From a checkpoint of a small transformer trained on Wikipedia: width 192.
Each number is 500 + 25 x the weight over the matrix's rms, rounded and kept within 0 to 999. Layers, rows and columns count from 0. Numbers have three digits each.

# layer 10 MLP down (transposed), 768x192, rms 0.0953, rows 181-188, columns 0-191
470542515509506508481521466465512566498476494490494516438517466461519489518471504530527462508504506473484514470525503529501517510529478537515508446449493495491499489531492512479489470509520525482507505496512495548476526455489523497484516555486506502537472497475486513507514492485499526527525512466522490471502472529507467479483523491466509539503462487492510502500480513476471482512457524504470490502499500535485477499498488513497497481496482523470522499553474568509496496503470537482503505472501497475494531553497505534503501458555473553480523520493522476507494512503484524535
444572456523499497498487466507461489440519496537483507568488530539483510487515458534496534431518568511566475519510505502520474483465487482516572507501494493524504496502438479457498492524460525529513535446461466495488486502523473523529476546475525518511437474510450490479481402433558519462493474482485495447494497534483524522506522444464514514451538508534505476526565503538467502493506533479566539542519465436513511520515560487485479504465517450539443502531499516502506485490472549551562480468494521545517532439491521510519495481497519490547516470464541499509505498539464493483
494515479511495512482503466520525493483507465533488494489456521485478469507483494519496522508491519513504521502541479555503503534558482485512515456489539466484478557497455494501517521513529506479509508485516477479493493470478506512496516515496478548512515498481508461508472514495473503495529524469502506547534505510524501529511494527528519476480492491513504512488485505534487472491488507486493565496525531489504465476504510486492521482524512468516483475534477495473505510477480508470518484518474506511483466504515474508489487513492495513506507498510479508497475493485466498508
450465520490481458534532508522455504534502489465520522546513518485505557526518470492492494493530522511532519487499498527536516473496479543464462517524517482453463522486535505499485523505511500536445466461507509476481495482469504490517481524496485515463515481448489480476498483479450570531492473509503533535531482525488479499525494523499472486515484535510490497516504517545487533466507475513479513495506556535496535488512433525496529503536488509548523496492507494490510549466518513492429457501490465470544473541521479506475496481502489522478484492506468501488557487450525523505
514482517505495507458509468525504503494481556460483508506518513521492481514521534472523478465564509495493494540472462500472500515492506483474499501479541517524483478516482450476523542515486480483518485480430520492510503483504520532536526545461462482502489515502529508525499526521550491476509480501502481490523470467541522484497514471476493500516519465503492526484495508520515493529498509494526494498501486467513536448488477500513524477477538494520498536515540489487512484556534507514515443515493497471523494465522504512488524497520487498478532523495470508431498507474519457439
481506459518478503482534450489498486543510517486498482507513497499530471482493505507524500501501488538515510518444475440503498508487508532491476503464464536489484489470521477503507505524498506503532526482504506549531512522531561490506495480507493570502495518470541547521511546492512498512499512471461511501479524475530502524469525497519543533523473489479540518483461510493494476530495481460485511520474483513429516454479543532519528481501478517480507497484467515492493518502494430519499489512473484471529491502482460524471491484429441528508531495512480462533535452532520505514
480473495475461501533548496469483509531489497524504498481507484514515504493509508510530487516495513506494520498486478510507520516490524485504457455528486504515430476495557512503495498459527479491530491461558522498525447493499511485491537504526540485510519517492475493480464500494482494528486516515499470468487477519495498517533511486474500529546452498537522498502470490483467454481501468484499479477521492521510460459482527492492529488514508535520488511481509508502488531501488501496515524473523432560527491554517488486511504522525511516477470443551477491515554520430511516533
486521499505495509501502470454510530513498529501491495505558504509468475508508520522440495519548462485510504486429494525477502513459518477496465486497482476522510545486504485522506481486482534515513518503539500585509532507502506526479521481500502504490500525496481478493480501488471487517471469487504506487549513509478544514511516454474532490484464508492537505474493537502537473516499509523493502492459507514516517479494532529469525480488554510490519492503488483486477490474517501524488540463531503485460464490509493480506510490502463486511480516509505461513436498570531486498
# layer 10 MLP up, 768x192, rms 0.0902, rows 182-188, columns 0-191
537495505504478513506505504502480448519513527538519542508498485536457481515525479470466501496548509525476506549459526461492524508482433538472460529544547492479529529459578452472494538467492508452517509463440482499481468522475492501484501509529511489509516523502531524496489554492546446520483472470569479513478529484515516536535502497477512483475509512546517477492552485504477543520466489532486541480518459473544461507458466487523484521487490559559433484486516490523512506512460479517502521463452555508513537490505502516541491488463505483504495499500454470500524480505482500511
504493525487513493516520514509506493492503500452524500502497465511501505503491510483498489519513483505493497518478513433502490421464497502491492542527476542506519461503560493499463476486472502519519460509531546512496498525516503504506518472498518461483455519527487528484498511473521474514495471478556465462441531489504487482512471517472497526528487501517484470523524491496532537513483505544496467511495486499502566504461511473518482522514442533489491507469515489533515493504515489543513497483544536470527540524501545497497506465488503498492484482508517479528519518513510518503
485528463512468549512496495525477533536508492484474485500494491479487523479460479496551510496517497504480540511505467515498481495499501478511516489504488489484553557477466513449481494569494509484514565494515534536474520458534444542503526512510481466516536530514514487485512526498521514529507491491507510519527475488459414521493512462483497498491516498478519540488516495477490501485485514486467454490541509485495489508501483492546500568521476500502534512475485489472463510540484499467495525509504530507453452471523499522479503512459530483536531523522510464500485499517527490498
497519531510504498513507469474492461488498492487503505506501523487481507482498463488487503507505531506514506481479458513492475501504465488503499486460525493496526538486514490532484541510533530511496517494485500532458487517496498502527481516541538543522482493516511457483507499476515484515528477515511491498480493510484437522524501538505490498504482531514533498480498510460508496460469476487483502471484532524561512544459534460522505492470461530475508513493458534510472491535495568468481538499569483525502450489485467519508498481507453517533552504536551474510459469516493501530
518483503510520476520514529550553469494511485522528519520513504465495449539456508494542505504514497464489518519479527510501478505551510509491557520489512467471496513530492509503483519487478575499486467482470493455508528443500492509482538501515513499493474524524491531480508527486490494487471505506517477503498493523467491494481438492538481481550505496518460491466574478513502502462498464479511479505534484497528507587440485489508528527511488494495526510490471502507442497541466484478532509470501497515512521489511455525506535511543498512485513513504476496460462495484516452512
465523476495508518520497494542500460492484486470464492514511511501467491481514481480476487490490483500473524525481482470497531535493440517493493570486502476494549489500490552479489546472513510539455504535459514515498505487487499536524510521509533481467466494535564512491519496518512487455474507485499518536471511544471478548535498540480494481538492471510470492497548474506535468508509513519525505495495490468490555532474515445514517487490487488534523485538499500484464473554452506459462502500527514488493519494477469526487468488522523473535510519519478493518448469544495476550
494458498497527492524514537483501459490489496450496495530463455501485503458458485479522478496488531558498507515499515474534482494494502484456519527471505528488495552514478463489480509531499472457526505496468541480524490480519497483499480503519485492518533502490532526497528531514550522475542532477485505488478514467542477481459522548499467487494526490470488503494481468479479546478477492489524499472545458501495473515521475485516513500534486520492506499450495529552506448456527473493484497511476521514507501500517520517518507484494531517533509480530495502487520479457481515519